Weights of a small transformer language model: 14 layers, a variant of Adam for these matrices.
Each number is 128 + 32 x the weight over the matrix's rms, rounded and kept within 0 to 255. Layers, rows and columns count from 0. Numbers have three digits each.

# layer 3 MLP down (transposed), 704x256, rms 0.0924, rows 351-369, columns 0-255
149123163126120143139140120153103126118131128069112068156144146127104098124208143087173183169159068100115181051100118122084130101140148127166162109190126148140191064132147133140085144103133128127076119097126124167069097184123137125152048085116071129109103201158135066118178148116154086081116185116070128046142148162086143166145117116140111094078111073169084206119173122101079082134137097071110157126131141117105082167129093097102114133104111120192123118100175161121163154107105122094065179133075094125085056189101132126097140077085123126108122128141140120119117157150139154069143165085121127087223110085172092144104219170132136187151187123092105151049107154126090109109156096117158096137104059104098148150079064192204135067131113136161172197132134107153165155143127162
169077065147199136170194080084185141142103110115173127126153131114125080109118163121104161100126115141151133125132122092160146170149139115094127094095082050191159117150108168087159097168130081143129119132174099146122122142123101132140084188116120101127092160074134149189100137135135160128181102086134137146125171120142132206121150092132171071101109167140164171192097103118179128109144134112084177105154096091196128152152170088121156101116170087206084143164156077112138131098130120152112144156186121106120118126129169102170134130118078168113144150174044168070167107139166136110198115117080106121151118126191138186114156101167127210202105151134145156129145160113071078118122097136048149155151157137095128121104100141090097099066112125171099164147113052132074167085108196
115126150169155146126117156085160140103157144208082103096121136090126095077131120128122088165105196088097108078113194130179153141092118107114114135144127112085134084111097119116117123153166117032128119085134128162145097150126146121194168147140125158126064058129132168182157127092107122148131137172120125116119129120060119121120152140138115133113126138111120142114131135140217116132135164125180138090097144148133145141149125105124129091153136103178122144151097067122113122146088181117126120031157099115130149098142189171136134127116110138122141116096158107118135117160152126119126084103175127141083135118123139107069181154127174089092070107177150136192094100149140136069109150063099122154091134135171119121109127161166027120160192175113123165181131137127091120129099139
150126165153165142102105186125123078124097123086078125161142142131145100061163134137113229194169099172167119111132130178138021112136052125095135092172131133126099147182088137134199112166163103165185169137104155135034068126144162149123071130142080157191081104113146140102105126149107123199085173175068144137129076113180100129149176135208179138158129118118097153128099083127134110166170129066143136166173126048121135036106139123139110077127158117102073062085174094164149102109107150127129186143139097117162153110102080086167138125161119171127064109141114114146162160108097130110159141161065155134113075110121114205144081125129111102155143131175180184132162098185144090107148166122128163106172075132106096135194110074101141059125134087153113127113147137172182172058192107
073139086083117097119155099083120129132122143160093148146066109120141153110087146089088102106175189165112124102079153127156111139047108141071123086104187138103113101093155074131119115121178088056141117147106145123149135163105156113146156129130102119131127096118102217131184098111137136146094125136132061144173068194150100119147124135103095152171113113149048114106169137092179095093157142118122152143114146080112127113163180124134139134093135122134179122157102158152066090154192184132127137141112081114089106097043110128108148178101142115130110070119148158130131141122083141156120156146127189148116101059126130120056131148165134115131171137145136155117123146157106126116140143097123172117151129093115109101128079066133169049169114171161123135108059119094102215153125113
162161132171119098141161131125102165103088154195196117099152116158130108152138200121117084101204103125138073098076169108138164138104128104110093110160125102155088213099173124114120111093092093069122089187175136162156103200164080148154134115090146137131195139093152176117102129110092140137208087127175138112158152112097154145076131143061153171161139188082092152118106102106121159105125151168129101119100112121111144100088117141090129133113192171140135151180136177093149170180145122181084123161119176139057094115142192059133158136143114113098151124125122198118191150160133104126141085096111136091156127148074101121161165124093179152168154133098165027159102117158155094177075113084155139162137157122101131139162112103110139143121114137103107166113132110150070188107136109
165159147072136157133070168124127143065106114168081081090123121083118138081121067090114095104120122136081173138060197103154150085100138141144131114138132175139145087104138112118124090116182148187170075180140125112159134122140147140146124101196114148102132139061150115085124105232133152109118134069070103105173118113205129091116143074127111180069132120103164060149170127141099138158115110164119101133159124116105060118138121169127138104114110131074101138113092111133123176153146103166145091096121168112122147126142119126140101142160075135141087151124061148106106109126126153080133087104076160186120126138142131126098124117135122141097157116134125092126133176123082077099111080176152086125070145124156060109120133095124128145066195191105152110143109084136167094167130163
121105156154098159137102170085125084176143172158148142107122161106175105118151183114075097127120093149088113123124107094118122148177070130116085100099104083108158134120152091126103178163111148155128152111150108136088146170135173160120091057139105167172098102096122099085134144145175104092162080202035121151109109185156112099071152089102152143125049122085125123125160103086166142134104151148043129146114116081160105151170091122141107051192179096177136123111158083072159083115132166158114174119116148068114121156179110155129085089081158115116109139104103100108132144104093119115186083148156141100164084122124145145138101100094171174104110129157122103083148067124156145135111172116114112127127087135127084136103116171143077079123103141129155158135150126161094085147080152
153021140063166106128115141129175148118111063119123097150079126173166078094158165128146087094090136090107141153160104118121194160109135145123102120116186101168103158082099185119126170146114112080086188150172157118092050127161132122133113157155108126148088110152126172144070137154145113096098045149123129105099129115172096118157096124119132160146125113179110079095156130081191161121127125169169143124128119104201096111144115092154112145117130114144127115093128102111087157140000075159069198087180103068085168103172099130087121085113096131142135118096146108174110100133136074146184133147141087116196107135154133133099190099154200074107170149145108135115079092083101122155126084077114139132191168148142142142086127174187084099118125086121120120127181165128055145069109102
056103132152130170133140160155089143162073090135170123159149080114200088144134140136095135170099147171103129121138128150194095157106146137117108124082173076119159139152121128104159138128083092103073136169204137150155081113092124176116175096107175062181182092116119133083041084095100118099175161124111139194150102089105139101110155149143118122117111162107147175164088075119094153168131149114107143109126093121127093131083117129112086107099161089124183128144116084117108094148149178128099172110125101127118194137126079160088112106126182104093133059112117143162110116090124113133119114158124104185040028097104121187027169092072128149191065119112101121139121125101111148133122169105088130109154200133154132164156102075081088103129151124125111178162150101189066131143073161
153103129141107159100166072196111109121107125163110128088107162138128117099116165111129146102100111119123110178104130061146096176103118137118119111139123116126123110144212124163137160159135143171147131117168185127086047113150107089128141139135173121115039111098179083073166149094105130127130092175121111077065123105093133152120169121076111090154130157148124163112102178183098112163169111081194150099161112154134122145086083134098130106166143150149111176065152072132198100128181147104110115088065118129160192129150122056128117158142154108121151113137122139162109108122107153166124154158120093152162106118108159108102107132162111086088175118068104128144099112111170129172098174138158127122145088047099149130116140141137162089167155124173028091120125095157143080123157081
148183180112172135083157109154112115141072196152130179162173134108126162118125133056150134135188140113126127119170130097149165180161104105097111167139148125142168200120134157115155146137099087116143122136112094119206110164132155143112107191132128138136068102112172113135106087117106167137116107144136150092125112156123190108158124135137159156111165128121108111133158162095095132183101164099097136154139059153131136162137097135139077163083179192135120146099102153143107162175125126159097148130156109166129147112140122147120143114079205192133127088178128100071057145064139149124108102108076120151117165154186147160152122111121131202126120162121130129157103091057080158025185126100110065130127149172171106072147165089148150143100101154113124192125171161119117081140162096
155112086118099145115196115141114098134097092058142125161114123056154117123106144094138084169144190168141125123200136157112215162153107099147132119081126075124128160138106114145102173153178110110142155155102101168122139137091165143087128107128079144195116128117088155174152163142095111168082170090128174166171100134127123112107061162122140114127167094105132133100081104129174125083097149119100125117131142095116118162099099137185186108130097103127118072069101128118112156119142141115127148165117159012147068124110149105106167108164130134104175113141119169112154081099117093036100087114149141113160120146169155125115124133127138205113128156134126129131157070077098181110152137132103146150091193153087124139153144108104164095114132113228138159158110138145120161109133134
178153116107153168149149143175101075153085132110153143145161124127160121052126187126132115182114099091140158129114184129137142128139176200165106074117152158136144150120145131092141101166166148156065159165131025070152166120120110150188091155137127131101126130196105125137121101157138087107116199117128178123090169096107117141186068100199090071114110164121143100138111142135104183136131099120157155128154146212120116085139167141138158139144129157043097150164095176072113125116093180116148118159177181061100213129110152119088170139127132106108129175078154141157128068166137162125096116135164094151168119159127106149154135077066109125091077119112079157133148170088169094103089134183144139172128163135112111131129130129135112100144137111135079104136089088141099076150111115
096125120179090114112153176153113160117143148126101174152128160166118157119101155082150115067097140129099143196146097143115128115120156185062125208113124204101093125130155124127161119107050093129138135114169114151115122174091095172137136077110115130140169155109109163136146082089142175077176125097129164126183073191080107077194117136094132101112101081087078076117184116085105203132145124072120169138127108181174062132068077126099136047122095152124107153094100127101135108097107101096105079126130172156121113156147179135129102180188138157100125139124138162127131123151153178165108153119132107088120111158113081137070138162125133118203100090184131106182106078151142131180122186150171172151141121176112118137133097062164074167060106112093161114143122099132090123161150158
131110105099159164144102093150129115118181157153134118127093172076144101163149080161115128126124107139081115167084126114126130138067069152075105141190164136126153109099093134134167041129119182147102130144236158128121071129100133147123121125186069111122081144151111106132075135109121098153162169100119114116201185079118090102161114138139113124162154131130147120122119155083099109138121095162142131144130116111120099165195173166158152153130081155171113135132155141092136138130088167080087121151120054112159135059135125150219161145138111144080093127127172150126124143143135127172147152100172116137123134130154164150142128092103113106131124109194122103103120135088166112132098152140134161125146107145136115144147158118120136111118094118113137120129096203115154079130101082
105080106106134115149048074127133117123139114138109123150065145111113113162109155070160150151164147148082183112065087158161152135176147116108120127130110172106147081143141082196130134090155172119118161121117124117158103158127140127145133182130112113070096125112134100103141086102123204149152090119107128116138070125110168067112091190083138126138117138139098115153093149169165125142101164088118114121145131149144149099132146119115147113117069119172138144138226126098123144136149195103138131107135094165106150159148115088140172138111110149071103132160171108128155169057071163098120090106153143141163111148129120141168108111166181127094167073139204100067150135082176164146075116108109115144099162117111111107060123132179135090189067137108135060128148105063131150170094127
111151157117144112137080165146108087109111147137114124163132090206093147116158087126109153089139094097158091113136147178128111116115181212168066122130147164133118101092085101116159117122131084111164122128151103126097060179091140122186132087106101159143110062126135115102135091099143143144149157102127070140129114178119087158126099109099154050128113128101175165128177140127096151074168136112173151118134117134118081151113165104126136160182139116107121137150109110052168144127134116096193113175173134128103151134089137061092090120178065077137154115075203167103180108086089106128083097156133062115093136090053132116139134112165198083092144077151196099181137112169103150116119123093106127109103123045077167130153119092084119106151131071087052125144095126143115129133108150
091171078111152100152109143081192096167166112118127155106146088144127098045170088157120093159101079153057131121145130138117104093164107090077100107175140166072102122124186123139112120103082073099134189119114120150146133144054121160176112124097122139162168187152155156135169119087128089114083118100065109129179169106029138156142140174135103112162111106148151150134104190094163140121108149137151145086141141146114132159105170126123077140157152120094093131117125155152145173129101177078145133124131139137111088165070183126128139141127124115107117077070070159161093134108106173113095129160152119123130124101066120123116083135117149106147120150094131154109182130108160064129092115143179145110146111100077153129178196085094099107106097150148160120122159130158129131122137107
# layer 3 MLP gate, 704x256, rms 0.0927, rows 352-369, columns 0-255
103178165158079142139097179099136170104120091102099112133077106181146131116145159131160058152057109121090141121140131127132126053133113122108146105195140190111133142083145086144120150120171138097162082089126208096134096142194138150085132114101107136129149086129119131137171131175161112089116164173209173178114099114120109123161097212158194201185111203141099086165143115110127147171122060114136094112135181102057101075116178163140147134143101117093143183140107111034138159148160123117124121208026176204127129118135176118199132152132150139123098136108149143118121149139092132080084122171093116146087180080159176100135130164141132084139104058155136188098082138091146144110120168088072121148080139115145144097124138095127122140101081098151159126184143152139166105155069107
094069110152145079089166151121130093124164122098143127159112152103127120129070146153139098093110143214146122147126129168159093111047073185114122151113154149184106113132158120174214175086033060148177152116116161146137118148067101157086130092095133129139086180174120057140142108062187153098224135118110098147052186174123151091148131156118147114112115129113151085105142121133094097125182161155061119137122150117147128153145133129086164120158132152121108155167123153135127125076109144133172119112130170155146081137080123073129153194122137097088131140109135123149146116057084125113171147110090102097121165134119071117081119115110139123147112164162088160130055052123107195190131090124120098162167091135122104114108076155074230095191140105078114082133198090147115128107125149
077119123112148124100109155116117131075133097133105140107124130133143158157087091108091080088137113112083115131109126132122203122089111139145134163120094112162087140123140117186151134124047125125111126163078184141143132101086091141100134109100166117038158144138127069144038182199211119081139135110184182117098120132129157133097149208113142156033161132157168112107197107136154182167131110160084090108076091101133133123187100129099185170110161143144195134127072133157119129198115118152158157124100140163138136195130171115152147137139108165158171141139145123071168109093154165102145093105167134125185075114114118101106120135066205083152144109109189111062136129150082144180117058108142093158151152097182168113148081153107219119119022124110158103137104110137150146144141156
170176138186080135076124165113179109103162107115097096090132121161121085160180123110150127078111197132130130100127087130152082083112097124121143133103122147081129089167093169136105085108084081128158170179074178142136148122164160088173163130105141134115061130131034156115149113135141155143161112105166162107186137136064100131135167090101176128108115120132132169108167171092184152156157165129130138088113156082121117141162104106080163115150165153094151136137085179117149118120160098152138107101107154175131094061111126103127097189095075162137126092180124184123121110116104156146103134202049142112129088131150175126146117083142097111176143103109124114112123087127077055111146145150162130108169169127154122097152134085182172132121079159186037131136115103134145113093100110
149163133127187159188149119190131108151143088146137134148141133114206156108121113130135129099105104125119159090102117182142152098154101149170139125170145115049111169124105084128160167065117148097146111158149146122087175110143113140101103094143131171110121144102170139170137178109092133096157130164202161140161086091120062150139146153088164171083079073110063152086163111165151110189143090129164112032176123053156163150093110153148166129166162037133110138124102157089166095132131130131072075211053112162178123075140075125105098147133101120150120104195101138162127155153094117128133091164118097139155137101161129148121133119116150100131116144161181127140098087159148103134098104164100094153127106134150118151089128120115125108127107087179104173126115153207140115124106162
102087116157088092185153105067174143151144161123144181098176141158098118128127139134108132101092109127047138113110161103107131162160067135115093100096124090159211127125159139168097197134118130114165139091110116108096143111094137118140145136121132093113119148185140131160171118128120168165096137097176071191085125095127100131158079132128154111097092160141110096087131141178135094111130195100094097100102146074121171140163147170146096126120151146141156114131104108108171100107144123107186131092141123166167102142073199168073150135093135126096187077179128105071149063156093143179161131141147127078124112086098166141151155164153115063135118160095138193139108165137116069169194144170109114156078158162151150116110131182094104035194161132109094183106123064124123113147076111
071084099155098114103142167154101088091085138080164126143160169131139120120132130097096095151092115146116086024022139138128179144169126131085067098148102106113153130090190151126138165147120107140141096085167151137046124133133123149156109109132131147175028080146092151077092178135136141102114124166067089116132129090073062128126146151140162137127079126127144178190096068161103100117170079143096118151120105143113109107121186095090127063233145094145079158083152165132156149135170183120165121125129153129107115193134116105091144112093098085110165097130149111112191156105139159097136128154095143088164104091076127079097126097152184164133148159144118123134161156162115117089114092164081112135175129164108092087152111158080105084161047167089131119137188096143178120085126096
138174156141138149098146137129108162122106153119126093137131108091153157115098085146130139074219060187128180053107111163153123110079141216159130152107120115166119147116113119099127203111144109157207091131100170129146122140173146157122148147134091151135111106137107133173127160171109130103165038093164086152082197131128073140184159126178134100100129146162224141144115154092139137142145161143111115124039164105133161099110126107066174153085158144137156161132120170112119097192119123129092111141137199151131158114135161117126159108188130128166228073139122103131135123106131165132076091093118111098131146124116166138119086183187106066144113146101116170148129129171128087125126098147105120123118137092145144189087098064113099165094094065189148123083132132118080145204075142
089164130145143131169150139083079168109154161100152088100138131121160111137070156130131080152104124125110164114093119059104168050167102178144076107205144160118102158090103123108104197175079108106131102108075135134097079097194172146159131109132102131104099111164148110155121150156133148150130120114101089162093160070133142122099139095092191149154098103144109187079106076104127077058108138143159149101133139117069126031135123076108102140118106165108074159152087127115179172107069147118209117096059137152132069133123156115135214156124185118163165151164151147135080132107159132084158194096162178096148122169095125108154131098066203131157150149155178115156094115124085089063168079108132129135125133131160109068125137161123172116129106128154039135100111111091090131139073159
106175097103130147134184185158101130113113202120080091117093071108116180140109130073095131114140143122145164149116116135117171149159038161122108087179090113122169168146173158228174141074143122122137086157095137123127136193106161180154140080141131132092162139086137130176173136191139150157186102098105062085049148127113103129142106144123125133077105163160114168021179128152106175119094142111110129137119147138117111106105086096080121125116123124123117123156113150116129113197152109134139080125120135157139072108102133127126168131131184127113133078135086133108151082182140124090108118134087118109153170149108124170114119115113114151173110091078194157150117147083108113127146119088108097149098144169171072167124131132166141120158140108118084137133113146175119116139169099
137087114135137151107111098091124135092141156110094135146125124134123115124149127075155151139142157185099117096122067173162191102107077155146115143117130162093138115056101113116149133156116165090124120176087173103190089128130076090107103093099068137065132068150145146133081107112214092105121103119137180136140128151097130125139096196094143133059166128108177143166166147100158099123106124159125164115114177151153027173122112147108103125094069135120119126171136155157075082117101121122095126107189118171171148140129082165082101101131115134117133102206109115164121121089106178125114180191130092072088086117104105200127154095089135107126074137084182171110113131111124107108090142105152103127134096159153143136123141088175093116068090076162069189112138094158140132075140101
118181075089140103153077108109143124123201094111183110095183125126083171134107170129160104111101066113112124125138101164107142138129054186113122123144133162125076111111093157172148095104123154184194166138103144119111099136141191141097091106112150096148123142182137107129098106089171135104176127124107068106124170122180147160080138076141134166163162093105125124174074196129177093172128110103145077188152150146122108094117139165112145151093152154106110109106164159098154119140065123143164150169175083140104125148099110078103128147133132079171115089126160138131191113125146157109143166137116121122121115110098117122098135140158039154154143186103183175054114082143097143170128165121116087170115188123146149099195144078150143090121093161120086173202170111084155206109124124
057098124143090142141154124109155194119124097124117095161114132141187092167111133135132126065113156131133114140085153084115157141144163134117165121105163134137071067142160069139144136115131110099164150120137141183123157123127144150132135143090150157143156168130094173080114152091124106104144147115158131165156137189119136154132111087100168136127111108089202074185111096172146128145162100159130151116073088113140095173114163169140165162139087102145083226128103156141126175185119130167134139078112056148128155172165063126143125169137122118143134073145157178087197087096166134132176144157136158137085102130091158153127108118162119126107169115127159192044116136176149084147101133078143071159142124082153094062153120125124196149118124145182123177143123087100157142149129110
152157111146096145110158114110072161159159113122143174111110050131142154119078140171091136159102110140172172094079125110149105155104098191108197049161180147099045131139090122148165124088051072140082106112124143109134062147070166135117142110101112112120089133120125096174139096126093099091096130083124144116175128115106110106157125156159181160100158106094152108101169052125104187066128148118124123092127156170089095159084111101147104103126143066118118139173111126074151100131159148115160115159117148082117157135157169136151202147152146119133151127199130108161115075125123144142144152158153125152115137122085155115106192095151115099107163142158070147094113067119026119157085151169176141156103137192081107143079110131104110114137135093064128148116106153106104127140141119
159091138093146110135152081118127090158109198104079127110106182122077182149110161142114100102081155161103164091110133142108096178105129131092116147090136124127151129147155138100133166125103158099117137125116122105111113121118136098059145115098072096173114102160119090148142148129154184167131102112105149147101109078167170143151181150137146160130163140147113151130135189112089170132094116170098120124151159209139059110117136140064142132118132111152136125148150098083153103114149140137135139100162157142117159152131133116084081078116116133143096133056070088139144125107109094145140140157045108120092127123114092140108123099168120102094065125146069161128140100117081154078100070132141054175143095149112129106097130095169156099067120117102179113177139125167123124174129132
064126115143131161139101114134069133155124097135122123151177135147093164168119181087137151212147124139108116127102142135069190132107159127086128097163115099095161105152177083155085153087071154100105134174109116094099152139086097132078105117107165206099132134096103150096170147079182181151096090135126174057102076131168147113189143169112126125104138141107130140108110106130154224140108112165177119126126117138183126099149131155176123130166178133167105188154100148085142111149133133048093112192124200142148117174083171139166159141140100119106156121181118159163132133146124121120146106164155125118173124168124135134112132131164148181148133120136149113090108101098146108112066189121119119146137141125101140195150090100134155131126019140116139140123146116125135141152145131
105136132166125112095110172134166108107155110142129123076139123154126164111129125084129159179154117103114154130158070080113129170154096208147114117173110131089165174128128130127122139126131085154159125094116131094128102139102144104087101170104072137167141113137074147135110061101145118101103098106154126137135141124141150137131141136098126191109141142092160192101169123154104151150082099132113114092076108177180085187088137116139113093169133154087127133141101172089158132157090129142103224132128120165162182169101134146157132160135142126161166132097149124039094106131083156076129172105133130135118117142102113129124178085075159098115057146113129174085126083041108087084120080099145104120134091045150083146076048127125159143084147072205084135077150132167175173090087138
122094159156144116144136129137147153129189116073100161138179201207119137115084128125131111085122115144079187110112106150173154088153113149105120100166128147138162102161116139184170109098114129167117082136142102080106079172153139106187136135146092105113119158139102118114153158110126145092132073144134121163116104141160049134133159117143122148072159105125115161113226131125129099099112197144155199172127160073099147135034117110080104164102145135148114131207168155136125145175153112128135103167116141137157147199103097090089099152111129113105143131117179154049094081105151150118136123108152116148106112103122088103172175157199090156108117084156161161118086149131134070091110166144098135133129148129164118161149131130197156147154125098139109148112114098161149116152158158
# layer 3 MLP up, 704x256, rms 0.0973, rows 352-369, columns 0-255
105097116089128134164157147173156130123149085107130109125057093153168128176095116083066153121185127109092079170127114120111130144098162084142085150093184112128081100156146088111183077114086137131137086185159108132163141137113036095088135118084132107124097117116072164177076172121132135145092118156163151152176118155091129148184076119130174099141176104060155130079128122102191049176116170085134158091087073119076143125148132083172144113131141142158037081074143170170117148186164097094157151133123117147163143109144123128148155158121102106137126151114095129144137101087141113110133150174150064178119080187122094095176083118153144081078102078136143103138168125076101112126093135138172184092169163126124163152114166160082166124066146115082112132110092081140095090112110115
119094132130189097117120030177109127106119112060138176127160129174150107134154165197072136109117138083131079165135123154132131139099129121142128125165126120112132105161156105104124106117141191080147165092161145218143051106136122146111133101115160112131160065119162151152116149135113083117119115118141086131138123092133057112158099121087107136103124133188136121198177198136150144167101084196150093146122119093129145109095154181158133068143151107167119068092106084172179139079169137072088144137132172164038155090160159081067168100097138041126153047105146103149122096116148102113124101075155102172154161088108060077137109157163199075144129107123150191105154122184151136130144146139098122187059134167074084105100084127088099157069129177115080098141072152159131148123115139
122114145110122111177141159139083098101102088124178140175093117151176178131159088182065101168138147159174212090104138131095117136102164108150067121141130103155154065159174104123051181092109152095152104155126120099139116161130111107125153151104126136170060103141136163149144088183116119188161097146060137118138114186142102117162095067076109118106141164146155117024169185139101087093092084096116109125071129202152089131164183107144122173117168131168124122029099171125183125134143176117151086113132157123156104114158102141116045145119176125111088117145175109070111072096112141080105160123117133081177057062117110139180125103086085146139157096082120121182110172118073164153048141111108148120209084129112205103100082128138188084123117154172129168135137101137120117142152130
123108138185122134098113153162087087136158161141178156157122116120244076133092169106114141143093182170124172172142095101120091132122086121137100150162168128117149171109113119106126149086105152156094139114140102094113130070091183123109075101086114065107089052119124105119137117158103102145123113136098127125134114119104143112117139127089138106157138090117133124153119037142165108174116117176127122169130151095117154132110122138109132161104149093026091108108098125176124129105131115139117124091149113117114098139098130070077116068130157130095129165116105099129094184106140102091083124134149163154103141090067165117161136141106128204112106118099176163122108154043109116069108115204129133132140148070159168104124140174142080095149160141083160105143146127129126101167091127
147178094115162139106072086139133057071142159126118126044144115147192159108140144093094118136110121185098174171074157066088058153177125153084190135146163167135150137108127129143151090110116146144084124171150139054143101077089158096108153171090059175126138161125149177138150125150158105150124116172157104157114099150153138065091091095071139080119148132128119088067114110120094152139121125097105139127172146157111051117085162160088181159155156123107141135104161079123072076161108108139159127166161166077169110103141151128116116115097197107130120132119128157097156072094114122066151096144195109131110141139071150056108165199161118146083143123114169090122116185115063134158106090098098183196144089130160113138177135137137086121154101124129138140122136136147117147112132117
147098129100160139190115151140068112154120118130133093087138166103169135141099028147097141104183163120122169128110145169145160111112152184124187124154165158126146138122081099133122063094150094106121054135092128105088123182130111172196172099094145101102119156175168077168103122131154081113175105153130132135131101159165174209130133082098126167137126100130085133095101158144178096081122127135114119175115127069183164050118090139150127169155113185076093106066138152129194147100093152077083120125151193138130157099161149112144161146106163117148081129061113138158127120059150137091085139153114135077148069098134114103114155152123194197088126132190147092107118136132119089152088141158076140141191116144160194098061143149117057111133127147161077118117102100092141168126132137
132104144152145119084142127170100109136156161126153144163169195102103103134207142112152125144165106174145145140111091162136072080196108113148095108130140086099145153113128165097131157134162132212139106130156113138070151131163166170164075044076153130164155182098064111134128154059145166169170097113107120094166137115087089087142193186101106139096131095115123096096160124145094175067169109137124099130132144114090115086110145145130146113168127110101108148175135083181132175132134102144189069124144173152167182147095067082064123125139098155123159117183062189199153159087160089163107122113156185115108159130161158097117098064149104108197091093111148088132145110110208095138106163125135138067207163127164075089160130121151156188144134152114126146091163207166136121135110140
154141110120134152193089126137083164103164215138157086158108079099132141109090142136156092105097128126091151135137160142115138182096155147131102116163130105157151109170138129124106178151097158113132129160117163155096154101080120114166171164178150160126118166145084064113134111117105179133126142183212163176193105160067079133151181130104134140116069214147118125119109131081151158094177122197162125133163171074097136084184161149135149118120090138091165131115137115051020151191072128071097139147131174106144134078117222128107099044159176097086131134116113097097125139125128127174147153112109109103154072111091164114161108185100122131128133199083178154103086128062166144110110099100107117147106147115180094073088095117085205145165115160160109141110069109071105157100123133
171149167111111121165152095132073134144135132105131123174153130119191136134139169182158167114146154118137151112098069147116124146184095177093115172113148185126123153093088120185106148179060063121103105106180115132110142168176211140115147129209149167116084133116042132180102118148061102078100136171161175142185154125145138153059137158163131135079124130137100113126147067191137139112121097157067193094153108112120090132172084101158080127119098061151163115109087124113122125064232134145117150130137144108137179169093119088143086048139104184143088132164132110134133152187120151118123080136189088129140125098111146120202071116095130154119136150089091100144042135124117164108139177141146195141144195208090124150125146162082130132151111151155129119163110132130111137088125094
107154056133110110158097124112112195155164122121121148135142121128119128131110057159116113099179070075098156120101114066154176104131127086168161137109096190152177176150172147122116138195138217156123135097142130127181094131132100089152086106129141096122142120159134097123133183098116142131127165106208110099108124126113125127115134136169123095136149100109106188119126108069085130101160136127117124161152146092142122130179146188173109095134124192146143150150118098100156099115163113172114109115141094129156124084154117124151175148100138121125126131155101146125054136118162126153124102190185120123085149122135107136126118092098133126165139165132082155134146148138145083068174078125159113138134115089167105152144103183062134148147149049120122130092150123040175100184100097
109171092160160149143133145072105128096133101120123086173116132112076133150186164136088092113208125138115098172128189117066130130165147145093100128138104135183124094142152149136111165161072132128133155152086128146164200069174132130168081194167167113104111158120132123152129091102164136140153092128135108114077126120125136111124095095168108126105062159136154128130164207102092182153121155158087187101142096139130129151148114132104121164134145174138092128117150122160099169157050132174142115110111191167111191115172136145136112129183154164201171107131094182154165105112077128078174124098088132123102120134202084107116114155120118096127124153156126146146142158110096129151149168110130092100111058162168118128121102144114118195138096137132107190104083209158116097113124143
125118155145132079084132111208133090115082088119141118156156137159140212145146078098151165159151106107095172103113097074166118161100124136162099076150134162085107163159152118143114150089120163182200077124152102092131147129136178081108190169115176148155152098101124084137100170140079129119139150085144097143156210170146149107057098169125137141115156157095145072132167142147085153128129221123140145138137186160113138140110073078131115134112140161160087090160140060137112112122108080121193137104100143078138117166167155146083139091107109106129175174123157136063151143142123129114141119160170133150135101084138131156150163093163152157141124111097082144149146110206064096115102121167108150129095153062139135083176129159087106148113178110096151125115135120133133142147144114
068180112096109126126119155108145135181197141142175124185135111169143123100120185081191122111123102103141071113092111150112179156149132159075083216081124163129168114130122110132142114153162150117069110161163112116140103119134151177134143139121067100124135193161123119106108100149114084071154209128132106092117171190175144135161108119184125095096131143079111170106147144155170167155109106096136136090127143084110138144082068082115077050112153094071102114105171143170154115087146112106138073154191155172109105138125174074097148145133172148129132134151070037169037132143188117107127103149125089137123139139104148159129152097146152139120180172132099189138098210069129124159113165151164077088154167151138146180134142163120106105087132115147105161088134191157074123137124178
141117156115146079063121103091088039120107084144107104170116140157130087160129123127115071177128137107122158115163083104111071134191094137188121112142102066169147133125133163124145091140153145132148117160148122135120152079162167107107088131117089162111091124216070111104099112040136108128087114117151174070133128122162120127104217151159134182105130124173148094154149107158132070158133119170137096082150148080100163151116117075139188146106137127101163134095151117119124097095168123106180153148131118112126129138149096058095182124077062062126126155143143149139150103148155113075134121113136068141068133126169087103145094136153169174153141156176149156065120125127148139130124138048137166166118143147201108161140107158128159067133073121128074075120099146180125166115111109
155182110106119086074131102110154118159148121159134064129142191157082106072082143168120102122156170147175139138116146125122125084143104131093139106092121124095107114142156138158133147090102191133165174094133100133140175130110123128081141130115146123085111166151102105145177119132128103110121098109094133128112150133114154187155111131145111078093113131111142095120149115123099104101127152131135090160107125130177200115093177090060135117165154147143157155095143096127111087133128132125160128111096126123123099127110174106100167146097126118116145154121103110167079130143128091154128202141122120127140155082131103103081082130146112125162073119162123081164115111144101134190121132079123183118137146091159161107212175142110168124165116154107154133120188123139070090147121132
037168143069110121123109123117142136153088156151159192161129132126128144113145155131166153108131115149111143196121083119140095172123127104087093148114046079129109142120119171123145156085142114091105082190155085131179139109113152105083084139171143146165161123142119121160077118159126154149162144119148168130158115178151138094123135133163168117101117123090095143124092101100155097129115123104088147122141175086119149120129135091167124103129100149095051157132144143095135118084142092147150153115129165103122110183128188092087156120174058126073125123135105139135134092074104157151168084120107143099110131144148068115132113120110183146145123135098138101108120212060155147180085122092138129097138150080166137134094150133122086146108152109105120121088082150173153073052119151
147164150105079167098132131115096194182153160127109156160081096101097084190111115099185145173144112108155098128173082157179163145092149104194117161141178112138148098186204082113115118164161148123146101202090159085018153086158126132150098049120147094129145127097143110119099162170179099132104175165150109087130113091118145115158097121127121118148162154155154122129097149141162161175121125165165106180105110094154102140152128115094143176137165136120084138104151117122155121177139092120139150097124106096126101128117165105161114065164136090084112192154090152171078159057141162192095104154171091194144126146147155062129127136189135077098101106145177108154117123134136133123092169120101123117125145082123131118115166087135124108164156095098158111123093112083093134201084167
182084184146114124119151146162139149133090119116114128161107153104156178141144099114173116119135134080140111097100116166140215105152116123175158144090113099103154168117102125134107132169140164126125170124143080152098138148109110116136120100095114103108097122137148065111099163132134124120162099113127127114166155133101115143099129138141181141158148129086102214086185158115112135096115097200111126119149097138134119135134055117124137178131125092143117128128145150110140189148119189145096173139147101125180145103134119101136079159124161150162118099230113115209171187119181151142137080143171108140084129123151169114046110090086168108137105166156102125128060119109129181145116174109082145082195124139080175132101173129115164157166149176113121138131184125108135130135128136